From a checkpoint of a small transformer trained on Wikipedia.
Architecture: LayerNorm before each block, rotary positions, no biases in attention or MLP, tied embeddings.
Each number is 500 + 50 x the weight over its row's rms, rounded and kept within 0 to 999. Layers, rows and columns count from 0. Numbers have three digits each. The size before them is the row's rms in percent of the matrix's.

# q: layer 13 attention query, 256x256, rms 0.0285, rows 144-191,208-255, columns 64-95
# k: layer 13 attention key, 128x256, rms 0.0293, rows 80-127, columns 64-95
# v: layer 13 attention value, 128x256, rms 0.0424, rows 64-127, columns 64-95
# o: layer 13 attention output (transposed), 256x256, rms 0.0406, rows 128-255, columns 64-95
# gate: layer 13 MLP gate, 320x256, rms 0.0468, rows 0-7, columns 64-95
# up: layer 13 MLP up, 320x256, rms 0.0468, rows 0-7, columns 64-95
# down: layer 13 MLP down (transposed), 320x256, rms 0.0468, rows 0-7, columns 64-95
q144 096:443571483531484490585483533522573456495500460504564474471480544451469483529528567532441497523487
q208 082:488542481426496504503431494423424412513519470457546456565509556493535480547448461456471439452425
k80 076:422579529520520513557575458529432487499464656504507427562491521489520507485468432540579541511435
q145 108:452550574452519405461478472480508458511512479360476479554442465541485489476556527364488474430576
q209 075:474454511524512395501495454479497532478459555426560513592504555565530441496569535478445465508491
k81 078:559473495492444435452482523337405476469465536622405555516470427416514493547517446492508526546512
q146 097:530515509426410528455530453536497429455494430532578534446490554471501533588544531456432532485527
q210 075:489497496391488485540505508549488461449542498503477523487418534423545476480573520506532522459527
k82 085:522512534479584441543434523475502493580436456461595439441476503525451522454504470426442516464450
q147 105:501512455477379557505437548492516471482478442649540529431408566485399479511559549525579478546606
q211 082:420480484509415486469520594493465496521455444534495463472462475472528495442599517483515545400535
k83 080:527462344525540653546448484532388500440538506533584447436475478392471447454490478478396501519503
q148 112:460547414546371650570491514527466448480535459528530554439528504498498429493536544534549472546514
q212 078:455588434543467590574468524524476593496447539570527528461513537456486535485591483484527466557511
k84 082:440498501454512536491495498507463485482445446405564376503448460478430518556485462434530489494512
q149 091:463486617508566421511473524500483519483526477492523440479562408544644437488556496482502536480523
q213 072:420522521524595393450458566506554532595480505471567518437521531541529440462567554457433466486566
k85 079:524488446429518519430495471467536556476467512487436499524387479536476571522428500514500509513468
q150 100:563478488455525463609569436434541479512492440447533532537520417511514513472478566483541609517509
q214 085:534512575564523459515537479518494474498457542493615478571497505472490476399555531472540610529480
k86 077:487435451401523492440486530486460476428450497485496492469553490479486474522561622503479492506494
q151 105:463471534473511457480450412551522421529560406482473486589487415487559480551486579471512474507610
q215 088:512489560566570479446486433421470527461481558542465581538502474503556507575486458484480516594526
k87 084:560454443515499453462508513473480602447467547442460535490453485472449567528553458473514557636410
q152 091:444581551490439525501500471542532479567474512544550544445443598554507422569502566587485521540480
q216 085:478542385440419446551512443552453539479445518457470483495451514449417439478543491555578558559495
k88 082:569583503530427432609491508487444581461427515558516448409521563435516544527578476386490533421512
q153 097:548526439492481589491457490480471495510526481451592499450480515455516559594521569462493467478567
q217 082:509583459500437548548520485484547506465510434462503500466465485427483548459533477475484507487518
k89 079:584513525458462473597440413496489471510602463588473508485453488571570408512522518503391542618469
q154 099:536481395469453577514462484549521434509584451560530597518447449478474495469355484576473558472508
q218 074:474488441430503551613459471528512445540599419530465584509465519457368427494467438528524483515513
k90 078:516541506498436413489556501525510517509547498535429542519437519548533484566545423511557444495494
q155 107:443493455541582413483518431453511448447441616468510514498546524466591523506483488436436476536547
q219 076:440489486441567472413516548463531484557454499436518472564613486548446498481442477486439499514458
k91 092:543558562451449447489452492490568470543557429573510568528587469571520594485471574608528527584511
q156 094:466486579507582443440490461408487529488499388458453553494494489527524526480473488405534455523481
q220 083:455503666568471496407450450473520526463475538495619411500516440523549548489493590472462476475418
k92 088:507522518488594507471548418442513488541532455572455572512484549614534398547518524544565474556512
q157 113:526522610421509432444463532476482545506542528488478425551562425482544521581560484464437520414583
q221 078:456451560603506436471504460490468565462505541469512454468505442488554584524464500517477567464506
k93 082:487561499588568402451615481516465476537503455415560453519597512551490499466443537603476521477448
q158 100:510538397476560488505507584530558561573477508479458437473521418544531512512452455495511538413536
q222 098:496528422504523464415494513560589519555507482517480411437524436502498519432468502506483570416544
k94 091:470400497551456547446513520497551483487551506575442474457528616608494490591551538590549449511547
q159 104:412421489535506446474523440440555556454440473535540487462502361533564511514489466494454596461456
q223 088:555454508498534478459556411440460481534429567521485473512539511553557545528397423462496601498459
k95 093:404489549456549575432503458579540544551396601552552472562539487485512452555414574582497469497525
q160 098:627517512523497505470512573585545465541489522462448453523468575551431459536530456548487493430522
q224 078:609537479463492464493528492566540526499525526557421474539442574510411508512615481490482471484598
k96 087:487480483576481458427528503493572475605411453526542456490520433471481485512455564498444547557523
q161 097:535497424538411627572556578673580423465491468499550534455521474498419415541528482525535492503494
q225 083:624450427453503567543520579581550533473580488589504537462488519475508486514465431464479469532470
k97 090:517619478515417517490497500576379425493508522457466490507475485523511473490505454418552515504460
q162 111:473437512473531504393554543472448485573484469540529422575502425526502549444569464515429468493555
q226 094:483490438520420574512405532499512469507485444573619499499508502530493524492450513534473470524402
k98 097:579494477483474466500392456504486422454506525570561547575466569517495455462530587540431572471434
q163 105:417478527520480478479549501450445433470497494429579447439598589547575593488507488465545502466481
q227 091:590539556451553540400548498523486434569467420512494459480497464550504502494506478492551458414571
k99 096:563519513519556421475401485458504430477516559542436471489471541477501514528507432497468546500482
q164 109:440557403498476469551588565477560552481470537511485518507565535531516506527497492468498430511471
q228 092:503540501557491517548507574501502512472569538495556426626559443529458476527427506479564483541500
k100 098:458486487474547539452496482477523538415446568521496373516487498509552434436531533511460506486549
q165 113:462411468415465463487453541457477488483508410513484595521544418587459613535457469402473508510430
q229 098:387530571519507506452566427359469498493460425437477519546449524531470590514504461519460518509443
k101 094:491454410538529433474488509422535475436490455488514473550483391451521427554394498560486532461508
q166 110:484413375480409489518516525559566587505559460494481557521463496534539419545415474519508566545541
q230 089:522452548446475505503520477615443522519521560508543573451486507466532422487410365499597556484441
k102 110:448514483535575419486493521462484513490549518587486483476498500511531491604488499519554387519587
q167 108:467494406577530498607547465445504493617418473562503529528424481566576530443419507478375491378461
q231 096:498488465595468542493501471450440522593553466502529574611470431536529570434467327548570509540414
k103 105:536502468478490593525536431470477509416504473503510480472508481467499504458507456526505500540469
q168 110:439482525599521467393506564568537522519545395493578456495516566600489497449582527506569340487567
q232 106:599588488496469438387436548582558544580572455536568473412581514534539410440552520452598428497510
k104 107:487519522544565452481528480540515544515540476473452531474498467563615456517462435541511533478475
q169 114:497456451504435524480464449499484627471502552510552583465463467572492597504527495489504502479567
q233 090:499434441486526575543522504519464471509417406428488550526562362471431509492493503541479484525528
k105 121:487559471534477520523433547585514478590587446479473517483475383536542516515533524537514534544504
q170 100:525514530471518465512518576482493472518576592475580566518515531563439521411468532564564493470469
q234 102:572511545517489418514650451513477529587506497525498543435599478506448465495526435466584518505514
k106 119:500495464560510511522543531539503469479573553497448530529532534468409428466629446477477439464529
q171 121:422458403462501454436468444472566532503521418407464512451491472491513544460449469503549473447482
q235 125:444448433494547486439536440400494464557528418497461487533530457501542477417380475475543541506457
k107 117:452466565463445440412539471439548461465479563542466450486507488385505511457455465569494475463505
q172 111:541564605523479480472585499542565537454512496467451528560447540503446524496539540584577523547423
q236 110:463447558545527446468531516485536495550457424506370485526505484501453528515538440506587483544461
k108 130:458521494510516489490556526493528473543401519471523505530498471448461473546490471441528602409470
q173 114:594483453455460566518523557569498509534495456540467610474462577508537450508519402445529469515523
q237 114:560469471504431519570533541598531511589513471482504596504500495463494536434515388502540475515452
k109 132:464540521515380472438514514568487478446460492531497505590494492412586524463612493508551496578412
q174 113:489493556604428462364525498550585597467515482534453484418418501463559454573498467544597490529389
q238 119:476547496579504462443537506651537561412534554446445523432419513506503472557535565474550532497421
k110 129:537465470539499503464591461481540554480484503489501565440445481443479447537538423427616516534479
q175 106:495539473484515449503414477445529472542540496589472485543557571464608520514460529560507530476466
q239 123:457543510533537520519428473488476490528562456525474482539457537541575564495426602543563403430499
k111 124:420589543440504448513464480498555491500489510483480581499520503613536522593527591623429512488508
q176 112:533479547560389490498601467522523471436543450441508554505520424468545493542499402486425571527500
q240 114:549441564435448433492568457547484421493550515458531582550548485545495438498481377483422565529539
k112 137:496573613501494455522547447560597470530515458508501508495448523557417468502516432493510487566556
q177 129:518599384535504496442430564502511573555473473500500460536528540559562583477621444521432523519438
q241 123:460483374589455580491411530548510468573431502451543435551531494470492624426569528528467509443483
k113 117:601463535548451514580465515502561468478436510415520471501520513478512528447534517492448549484472
q178 133:405549602581517462428508546517549473475569511554531486453542536482562510474568489532541561583541
q242 120:466528611537484444589492486502630497427502524483456469439482459505440488493544514549515542524458
k114 146:443606510514457465493514534439532452459449543503444502433583526471492464590564518433461464409583
q179 112:560463466508512446515437446550468401548546521532595492440499451515509505476445439534457542453489
q243 134:515515505486451493425431472638520467538548524489539448523414456515482513479532439533540563531488
k115 145:442525496531562552416495456540548386595508505508522430503518468449511542460508443588525576483532
q180 128:488456474520572537502514540430445628516500414463511492465558503452571515487510542479470522373484
q244 135:497492450474469537470548520432464560477436500445555462486510612393557521388531537552513500415483
k116 134:444463485615485486475468537487417451464522524451434528467608521484466437469453483548473521422521
q181 123:515522462600478545437519537522470545494519519488536477602503455505479552465531481513504476427475
q245 132:541487472568587579530562521537402527425463499511608478561545435479481591409540507516528532485438
k117 145:574469513511506558633557546444464534535438504438536425494454586469473545422493559514536445530468
q182 121:449606523482395479533525553539460515449431483481550465498528456475532413504560506526544585543450
q246 131:540551571548495452453466606527518565413455490539533382486470532513442414526582460546465508506503
k118 137:529457525465378479465466564460510510379406505533504448551549513593521481479448513493519502488421
q183 124:510456494543567413416444498454594511506466565500496530510492434536554399493466450524505576410533
q247 125:514497621495529384397436505438485504432404541499535476534490471548592368479613550451477562500503
k119 137:473563528509545438580537545523477533450472565516406453498507456502464389485485443543497605597508
q184 109:528509442493417531445464415502500409524482388488457524476507496503659519462485492454497483455562
q248 132:505443484489441523473471472542498446512484471543482582419473496524596532460496515454544480489578
k120 145:516457488443522447475493458533470390493484447485490596417467406551540495514519607564548441441522
q185 110:460533591548542484472524464396535574493480529490500520464537554495470503565572461524512435554538
q249 127:528522544511495489558514446456482508421434519556520443527555508550460504586489455480546478547457
k121 142:426543523512472483527566442522516530412486455482476560530479430533515480630540515470472467473541
q186 114:506496433487510546436540505487477459474425505567556505517477535518488422408562554531608458534449
q250 119:544475530423536562507484467517405529537444496523513491538547475581566433370578572466547492561400
k122 138:522507413490487544522511477542570440454551458448474455516574495524475570453605530554455423512563
q187 120:514576523396545513614528523549462507507484498473444563495640444490494433430536468503512552438468
q251 124:512430511401523544564465523548502505501501464548425526502594530533444444492522487495546470512530
k123 137:526441481381604529546425460468501512429543594521513471541452516464398449561545484550544457485504
q188 118:538578431529508552543474375492473514495491645453468556367594507471621482447534482465510540524435
q252 126:548533497463495502571512496543541515527552541471465472345596471501611514492551523532475584500460
k124 140:572517516451474510595580511583454490498545484440453512425527428435485520495487588444408583411552
q189 117:486612486388567552524546430476418488457466545440425461513500591491456493492489491573553465481511
q253 131:436583571394540545457529444444468439414559483510527472520510506396407509491518485516579502526475
k125 143:504589540481606511458534469544472487480481495568468562561444455480380539482539500498581576481533
q190 114:465586477419459521472503454565463451388501476492437533443482563526478498576572474575497541480500
q254 138:452536503446535549452500422538492426448541513526528500578520579529490535511521466501445559471542
k126 145:483461498444577440560559472537464526447496508380568522458511419553542590526459418469513530492500
q191 110:490508557408457519453487493477461498444562533460404495501502540526404421464546504520558555499469
q255 127:569467595459443462394563601475461501512558540543377515489491538486402492474520524492552556543509
k127 142:487498504429516591529541461501512408463470427566439510528513575455490460477483439463488573601495
v64 080:461581507448544481501479477530455587545474538601452559545431520486422485474574569533527462543439
o128 078:435434469408488431544523497414450547573558552572498553577567527565558447547551631489465472491555
o192 081:438476507518586499492503555481542486492469519477590447581490475521520508482514473558494588436362
v65 084:514397512455495527519424490546549419447523520411529484460539489541435460582512504471484539486557
o129 079:530479569490453465622592395455512387478502449468502462533523593505428471413612456459426552507469
o193 084:494545505381586543530512548455539533470428474559466532490527523597401462504535464519434370642519
v66 082:572472401467586424551573489480550554509428428474501482474528497415448516573450566568486470471510
o130 075:508487549573446423536523515549463488490505520432502574527541453454421497453480469451519408579493
o194 082:538466433505487518557422577485488485477408393547541423578486478550493565518397592519464496485487
v67 084:527502484455547529565477427589595518616405538528525512456426485521522483517476501478527509485505
o131 075:469499489526487488603547553530536479564416493529494441472455491499488576482459537487565581497463
o195 081:617447480544532555473426476484443500489448529514559487456449483512534465506580472503452474469542
v68 082:555485450441503451403535456537509559496637519503363485432507578529536557452464436620552491466542
o132 070:424516461541522440498434453495476485474442501485468460412519532518442479490459523499561484517475
o196 088:445458568511531586429563561491445486509463531364458473510498467518585471454509605402443459527430
v69 076:475520426463509461447539480460538478541546444461482548569558598500476434477499527467496568432501
o133 076:543584512470580495496527507448551531471506474414537552474539568491493480469565439501633572485516
o197 081:513456471462534537314515499539520518501558506581475485465403513534487490428521614467504507555517
v70 082:461449548555539441447441485435490532427511446495417456488458502474532496460522484539588516487477
o134 079:494486545456520477416536420420664474436476567429381500456559511532458507433552480547505483515476
o198 089:611519509489455482455480445503446531528658425520425604535505466501529462436484559604488516500465
v71 081:508484458513511593577494580485418472522501580544553501432538474510478427452500476468520436368457
o135 069:546534517549546490556488487447511503468488493517421491409452434537502461462545513537489526485514
o199 088:432479485548562470549479479522535530458592554446490550512542560524519481524493523468462549493474
v72 086:555424470491488455427468511513371530536515546599560481596561539512536503520586503486487562485588
o136 078:460489571591587476543500494464498581520437635560464521634519531524535579492509453508579550452566
o200 089:625489452498546508509586531500477417520477502547526552497496521446477505484498664488418523503499
v73 081:520483432360468476520477549527582466411554596499442472545515524530462567504507441456403444511492
o137 077:483504627458536524690486473513521467478549495414606489587538511530579522522484427577447440505496
o201 088:412502485515585494498542560414446382442452451472488465541493462578508463560525541531487506486492
v74 086:518456512495499457458501478393522542526457433422494498444585562572513533519445544467579571563483
o138 074:522536529551525545531523523488499497490444432518501527455500467526464539455427505606533560441459
o202 091:468433557544496605553563533394461512508515524464523528440494412413544518467411604437461486549514
v75 080:402492458437471482483550567502532464593495497529496545541549555550516560471492414406453418494570
o139 073:523513523474467516336513493452542464443539484502497540502512427531484540515592496604572419522553
o203 082:574534490562457540607495510548571543414460466425562460564513545466519603518555413539480542524397
v76 081:541475377553534456604539455578507527487390545456577497450499506522542542552539479560517466551494
o140 078:434432504611502489469500505567485428589532441577485514554424508490547522622395436513560491545493
o204 084:459473480408551439493458501413470477510470425509612553508531465453448541473495435554380540525512
v77 083:451436495418521537380507413493522512541523539480521443494428501545346525451478479560515478442455
o141 080:544588599447458575442477524579452435486580541476512496454479451484419499431571497550459519500544
o205 090:472549536522469374480518419509485535479488536608546532556522593455576502434500519442476517504513
v78 079:512529516430587557589596494626525459490560511514503491620423648470477496520516571435526464508380
o142 078:516536577554481438436458515443567408518542452490545580487577456520462430583648487469527524455498
o206 082:452485584466573539452378494465473525498472504457406441433493508544568446478492498508431506548515
v79 083:432434526632561527488479582483512534544603439580417473564467566508493537481471519463473432491534
o143 080:582439434568479582439582545479529483518516466515489453593500525465491603475577453475416376556468
o207 083:508599601456463530531470446492497458522485593482543448423417503522465569477597525540540487535461
v80 077:530491480536524438532462503571405443425492506513519472444428493541546459471419514486529494586539
o144 088:540540549505449562491491504556422553418452543571576571428438375489521493416515519467492490517421
o208 078:454445516498518599453522543490477521494497531509514520491474498444459552516613575518497514554533
v81 087:593501664454580506612563562526551630454577424524445511461500502543523510502478497499588539526485
o145 081:571538445556505442462506521556537521596493451646525548523591499525479490576382497512527472500601
o209 089:381513495371523542457490534539523528538526492485535520537461488553489569461532450535605554555534
v82 083:501432449457521563541534553491462526576504530434530494596616516507512509525572466500624527557528
o146 080:489461622371479447547466482546471595413505518498545416533445435502512538531531417423484523519474
o210 086:535535522524515526425567481446475476486486623431434513509513520416512478561573494502445501558439
v83 083:551463498527431442499465581504488555533447420526450515445584403525464565471562513535526469495489
o147 085:470528533567516549502450524441587464529534442573479522512439563500553416585516531537469583497523
o211 079:506444511413579512479551545443519533532476539502539545510472422602451497484511528456507384485494
v84 084:534423456472482537410514546438555523531565508535545504511547499582547432407530500485481545437487
o148 076:566433492482508502605532411446460438438457465562436503531471475470481493487440596496414568552459
o212 088:337565539584529446526428463535520435500488565451435507587569510469624505570450540390524481420429
v85 082:514471471486513537590566572450427502463505544546491541436454562553498479486502526492423578605536
o149 084:519614489446556488520533573378530483478523456564496430564520460452461513471543471469458512533436
o213 085:455511629548468525510526442453461451514551560402445531495510416520510515486513551513511542481533
v86 084:494460479536514450575467525507550558567473483578441559433553331528578503468539533602580588485485
o150 078:473471509480514468555540449530549467487511542501434392534568404461415463554493533527462491459515
o214 092:538466578556424492508509479403469459450482542529571574555503495457524618501520515474478537464471
v87 087:489615406471516454415558597447507489425484491450582516522531529562465517506372454525473558540479
o151 079:440515449533510539563464532485489506499508543444499514602600556543517458553405433540484576502521
o215 096:384453607508560507486474464513504533387425450442543450539414514454527511575465504411518423555510
v88 079:392499521510425442459527528423536530487564540601529491490551464461425494484522453512432455534539
o152 074:524450512584517498545481484444432549416405469552509374421559505493564492446525509563540500403459
o216 093:493539470534526414489555527441451487391507522511504510551505451510459544437468439474483518538466
v89 083:630478561469531502553548462454466514490470437511564473479462553532465496439505522441516493507479
o153 081:449473432475461540529428518513518510567464539516517467567431488512461583537456496580451471460576
o217 087:446501493557427508511461536502495475467516475408449582484612466518505524433472412451464457598492
v90 084:536508493477410548466489514588478458518418512579495470572551496552530566458584567529464582423468
o154 080:450537466454483501671437493637428494444538444560525577552514384533515523553551515492525533468517
o218 087:500442383471535411490580451457501467538418522452443492393418471461616378498521504422456495489555
v91 084:574469565522362536468516495525525469572460482475580542390508525560485495469558490515529469523424
o155 074:447437501534464582424489480513511486490526514508585580542525463493548488487566532451536439548581
o219 089:518558451379505503439536549544544503584471438572522501481513471518459510417560550575462484536511
v92 079:540523503502545380391491500476494562531538468502453489549488455482503437504530475541409544613485
o156 080:540535384477552417391509595513483464408492403485555467472420600547456461506577503448554602480426
o220 083:500466480497473441372461543581490491475442514479465518521438532454602483488522423445531591523449
v93 081:456484343561457566501502422436547446482476494531476337482486460592520414522393529532547487542526
o157 076:488421629458526533478524540524510517560481484456502562499609640570526557535456481466452386606526
o221 085:392452482454424518551499368521418501469511478516533480373446530494542540509515524543524572509505
v94 083:516482536626553545488496492581588528569485523435494493493461566448624536509607429511555485495493
o158 079:488535490493489471501534470447529562473447497460636452545439503467472600517557390467540504429449
o222 091:482527580457464443440396507502572520476564442512540637520492465488507465547376572480587490476590
v95 080:566470526518510600448456510465542422465459424522542604452551497375511585555494454549460420471509
o159 077:510505467469507468434459543528485505459491558493513510388592550498538529465559562443516508543479
o223 084:544583506580535519602522549554457513464483545461550512508500475551506504454410464597463505425452
v96 081:483496428504567530501486556529507477503552506490560488559432584364480492492487583544536532435429
o160 080:423491475480532446501504538480471614524539578532483539594533598572492490541459511513587507424492
o224 084:512541501578506564547561518481423442492498480445583414563387450444560524508396534533386503482488
v97 084:512463616486494478548525445536552474533505498464532519593485525495449464458483455474492514484429
o161 080:508462389436614551731548511497565457480536513591456474479471436486434507570432543468523512503558
o225 094:508480522558450505471563551561463531453530533462487447489587496492575482580618491507549445520419
v98 081:527527484524500444475409437487571591484444462531606466511502471484569426480561650506455537436600
o162 076:535448516589574504494583465480528499438509524597587545494553508520444484408523490508543539438549
o226 087:489549473583472448698528510436441451508436546429555513478565501425554547446497553518491574472534
v99 086:501579445520468522529504448527556449512493539542568451506545467473457447520569470489497475506498
o163 081:617428571507554523313549486517436375505466511506481499435409497511515585568578483497486468568495
o227 089:523544560622509485471538566448491517516455464644554521636571487477427501530426505483470538447465
v100 081:467423491450551575510432460623437570460492532502462469438504405495451533577593463545531482505530
o164 076:464453525438400484548546589500453501599504504434488569525444575503516472601532469481456520502486
o228 081:517461477523556577447511513422543507442473511466496464484534475507545417418402463526548509482510
v101 082:526500473386445525557597525411459504524564483495430527488405618504482505519509438538435498483507
o165 085:517504513531533526454598492490498498458450517485458473508413486399490397467444519553506547413484
o229 083:438498475438451538576488516518520383583507457507580522459453467563449479537350414554499453432530
v102 081:470503600540503527466505575470549495518445494535491496554448423574514476410463511532572459451447
o166 076:535509497490487521536467530585461445594504540486590520491586549532609583450510489525438530516561
o230 083:483527461508448452439463488613483576462564519431555483530508443584440509502544470530529476400485
v103 084:467501520589555533447349441493455496519464534408534544463529513456505521469370440367581504501514
o167 080:521524509461554536382473431450488462527529486485449481446565609571365500434548510553487405462502
o231 086:522524553478456551514429469551516520508441451515518537548492587487483450555510454541509624520548
v104 084:503545465575472496504556534461557500437430486466518466492501588482487385560496515519583464474472
o168 077:519468506619533404492479478529610479458419526501534552469557621528473472523416466437504394456511
o232 082:463555548521520525347543447443477470501450409453460513497392500512554477554515478562545473555534
v105 083:452568452430477482480515531540465479496489423392531468498535443565574485526460515566484492568474
o169 091:482511567475494466759501538524468575519446479480491518468525594533519579586472530504471497572528
o233 081:437535508490470477547526480512479493528522566467665415580457520482538519515505475516481466509424
v106 076:519448477589504452599489582501479541466585524546476536491451587550555615478482434481386501443566
o170 074:558481507513549536408499510451490586469483503437581516542437474477525499500654446523501560529533
o234 078:586459425555582515519547517418558519509498425469441520520503506492568456522511458486536532511537
v107 091:534546467487482461437434508488451451398449508422455491540396518470634492522513489360569429464455
o171 076:480497543546389519368585451552602471433515482530553541546546450543503513540479420426518455559592
o235 098:480458536512509466499511478581564518452533487452427530484481600475516433576468499530525541541481
v108 082:420484533537525474494530515540574474426462479507525489448496421498437578539538536521560467464489
o172 085:497504469457533518580429476552491482571482580483498505446586478451452461540523476482457528588477
o236 075:503524478587502502463479527549533523542504488470433577483465433573565527435528427438481498547629
v109 081:577459474471501546518447521562614467560561518485526403532529465570453589597489548538455517569519
o173 075:522515573456503606499548467485419474588523475497547510550478576528447505480439475491492468596523
o237 084:537406565426497465387501555441395529447478537447464549442528544447503457486466576506578527500551
v110 076:546506471523481460440590489533513499419448439497502474516476530550432513573545499427474500441505
o174 078:540477541527469486527507508552448491506490511496488472542508447435528511509468507520504473542460
o238 080:428521489407566458555442518528524446555536495476427530475519520526488487534379459537551533555517
v111 080:428503543572418472546530461441530542559435360447507466431555585448503561481612443446511586566541
o175 083:420439464529550524570540559564555550492574576596581427549508435512539535534475495525569591450483
o239 085:491589544545400530574464463474467508438407431519573495568505434413524509535542517431498467463493
v112 075:519462594507335555488549604439529513471483458479504605460467461496400489505492549534402558527445
o176 076:501426532500499610506460554549461522467444430440478525517493580389487478474581521509417478465582
o240 081:504468525444478391568476535518495486438534432471468490485427382638473577461614453508516507494519
v113 082:596543487587554443416468500499492471476581470498513475479488485495479524534465566498444527389606
o177 077:443580524499449452495473505504523478488543512580487516553497594560553508510586473577441581470549
o241 081:524486561476586452600586533459587476505471448461491433480559503497451560499392518455537447515561
v114 089:514462496523510477457544395420511467529505522517415561556544484503474474469489527473592432480462
o178 086:518422528549519494506416479509554485491559545520580482452501508444536478512465494506514524546547
o242 091:427456584416476478550432476507516501472458466575463606345500454520440528490475506533565492508512
v115 084:508573376545442430474434439548425467543495524520458565526520562489417511531595548370484489454528
o179 077:488485449410516449441485429576574453570484589479495413589524507548482502546494482573541511540459
o243 088:509495605545546539574523499434490506524441435572455528420532420460433479542438532448464528535496
v116 075:633466459461519436447531535502501613569501587458511476560519469521487511551496477520444489552506
o180 077:488419498519450506467538453502390463467435510490416433561527491433528449439546480486534521480580
o244 075:484535528532511498503482524472431464506514561433553493389536442433606589518468529475465556517499
v117 082:440575511528504465526486433409531560519570439491541448508469487564551502561402464491563530453517
o181 083:403444546460499426494439504517537459520548573535505513489504564491469484550445457518497476536489
o245 077:414469572545462512465526515523515548531544441540494446561430509601418504474560543551539422554411
v118 084:471488636503518525430511578433480556517521552430502452477441472589486440375479449489503510515547
o182 083:538504516468457499481453523465485565569423522506439501472577515594469496518434411496512477399425
o246 085:510556384549467455441552567520490437497510484491478541513497485522494516549518491521514453505435
v119 089:568491517601475446439540540495519516551446516492485485505510462429556444553505491570553391478444
o183 075:569491526434513546390572483493493399523519542535567446584445532551473513546443441546475449600442
o247 099:554508494599481442370397475469475561512547510467436553609568453528642540448419460476536518374539
v120 084:465593512483471480497545530462492463614563494561538583477477474502454430490472473559491538430572
o184 076:459587499545519510657500506472526507389543468450467486527475420566485452464517517485412493522499
o248 090:508496435627579530493477520486496517584475463443508442428446459436523610396477474517527600469563
v121 082:468523506556548461522450489467508440456418482439458532490502481529494443560574454452529467474446
o185 076:585432447537435415596527483496506568546454557528470498474445520457503530564513440494513577439475
o249 084:474513553509444492517465473580549496530499453550447436510539450561423385403558571463489532397526
v122 076:466516514518525465491551593390495438591526433498489520435527506477506558467418411574556477423505
o186 068:495519478482453514392484502526455473526558561560527498524460472523432508427513504531470476520550
o250 088:612522512550547477445537516522452502460468482519505453422580574539464501483561430550534538501534
v123 083:430500468486605530479512529439507564491406360479549501469458493545470530485398460518572502515508
o187 078:468472463511442452522554533534511564493469441520507514456541566480492593560399496445526466533515
o251 095:456478559501442516416470473479460475477534552575477580434530485435496362568562497470559443574548
v124 082:471482433501488535456563501566508589362582508470464488399401597543598466483390561533508586547544
o188 080:501461511463580436581534560393576534465545507408463519420543524531546532488425519452501447519547
o252 081:469410530523467578481458482491497460486454429449429522448458402504439495520489385486546407554509
v125 082:519483536455479499500446500465632450466491465540509409513516526507595525562400539434439561359500
o189 080:506491471390512483550489521443507549423470529508493454471448638446457439533479537579483494352574
o253 084:448536470551553493600461575522521543473409516461594519488482498418591546453545471507500487548473
v126 080:540519566505490532533517545597536504555571497466540581514531476456532422539588602454537496650505
o190 077:544517445387449543412485515505452462435577482394554510532532550496545412525557440502540535503527
o254 085:497538486499423400495510483528598519505550425470456451354490462549482480391620400549518467533564
v127 082:521486452513520492511423580423525563542441505465538495437524565486563522536524450463474441558477
o191 083:528583453456576569395552551465550552585485545468521562586456522449520501426546450547472501470486
o255 086:460509522436499479531487455470453462407493538466493498427579491472485505477587548483531567477451
gate0 089:503518565509454538535536581503523494415408563448582489522479488415474472482570546459367473437518
up0 092:455479406479464514412546463481522499474489525461508531586426499455516558431513539538523514484476
down0 094:506459530512459478551537494573485434489590551470486504433536537469564456517419492526461441496548
gate1 095:460488476562527582563557459479541460540459496525440487512484430551494492506370512444495466600489
up1 099:493503396424472499601474428596469448575493606452472502496527480421562549533463502431446438552418
down1 101:472553435543510522734492516496420536480526423531463504495542440466516500512421499511445524470508
gate2 106:441519477520461461385481488470480557526402545550552428555476477423619426613552543477470451506561
up2 102:528455441467526419528503540478523501468495540555599494567565476577480467522489539508534505501438
down2 102:503552529446515515454594515509442577539552553497534462515457493488475509434504453474615498566472
gate3 103:471588391434486565557555520464585497516477547496451521425496536546557415451555474539524527460560
up3 098:528537558439544546549472489473537527501457413520506480513530479468500528502478523506421485435527
down3 098:521502543508402568515450490520584550489453573531528377514455488524400589566571475521530508501489
gate4 100:490499527423602503526478517502455512507493445462559571561473567446492405472564422547547493437459
up4 100:509532499402520473522505428491481500348538473603454465439572474511497516561508382490466496491475
down4 102:501482553499476444511580471399577517480541513576428448480510512537494464511464543561544486401497
gate5 106:462578481571586469442434555466498466561608436400472486580395447474593478505539464543466498523485
up5 109:513433397541549475511433415545408511442524506484505520588501419431495395522445465489529418535505
down5 107:474468597518513459564602539511466494468572547609430484507490485470586485496522553537519453487470
gate6 095:530467461498594446517541566472449442478566500524452481400524524529500477496528606450495516477552
up6 094:484525463508457555393515528471447448485503505446576458436383494428440524581502498530483546444501
down6 101:455410513428474483299446484516459519521556470483493529622534521463468496547450468433444428426426
gate7 116:486511482552508538466491511470516549465530514503528494600602517475530581443507570491502533510465
up7 117:462508495383534494481482430517443552534545475439495440543458456469524452472472540503488513541493
down7 111:525496506534482537539498463516560539475569454552403439478496471580519494464466644444574573526436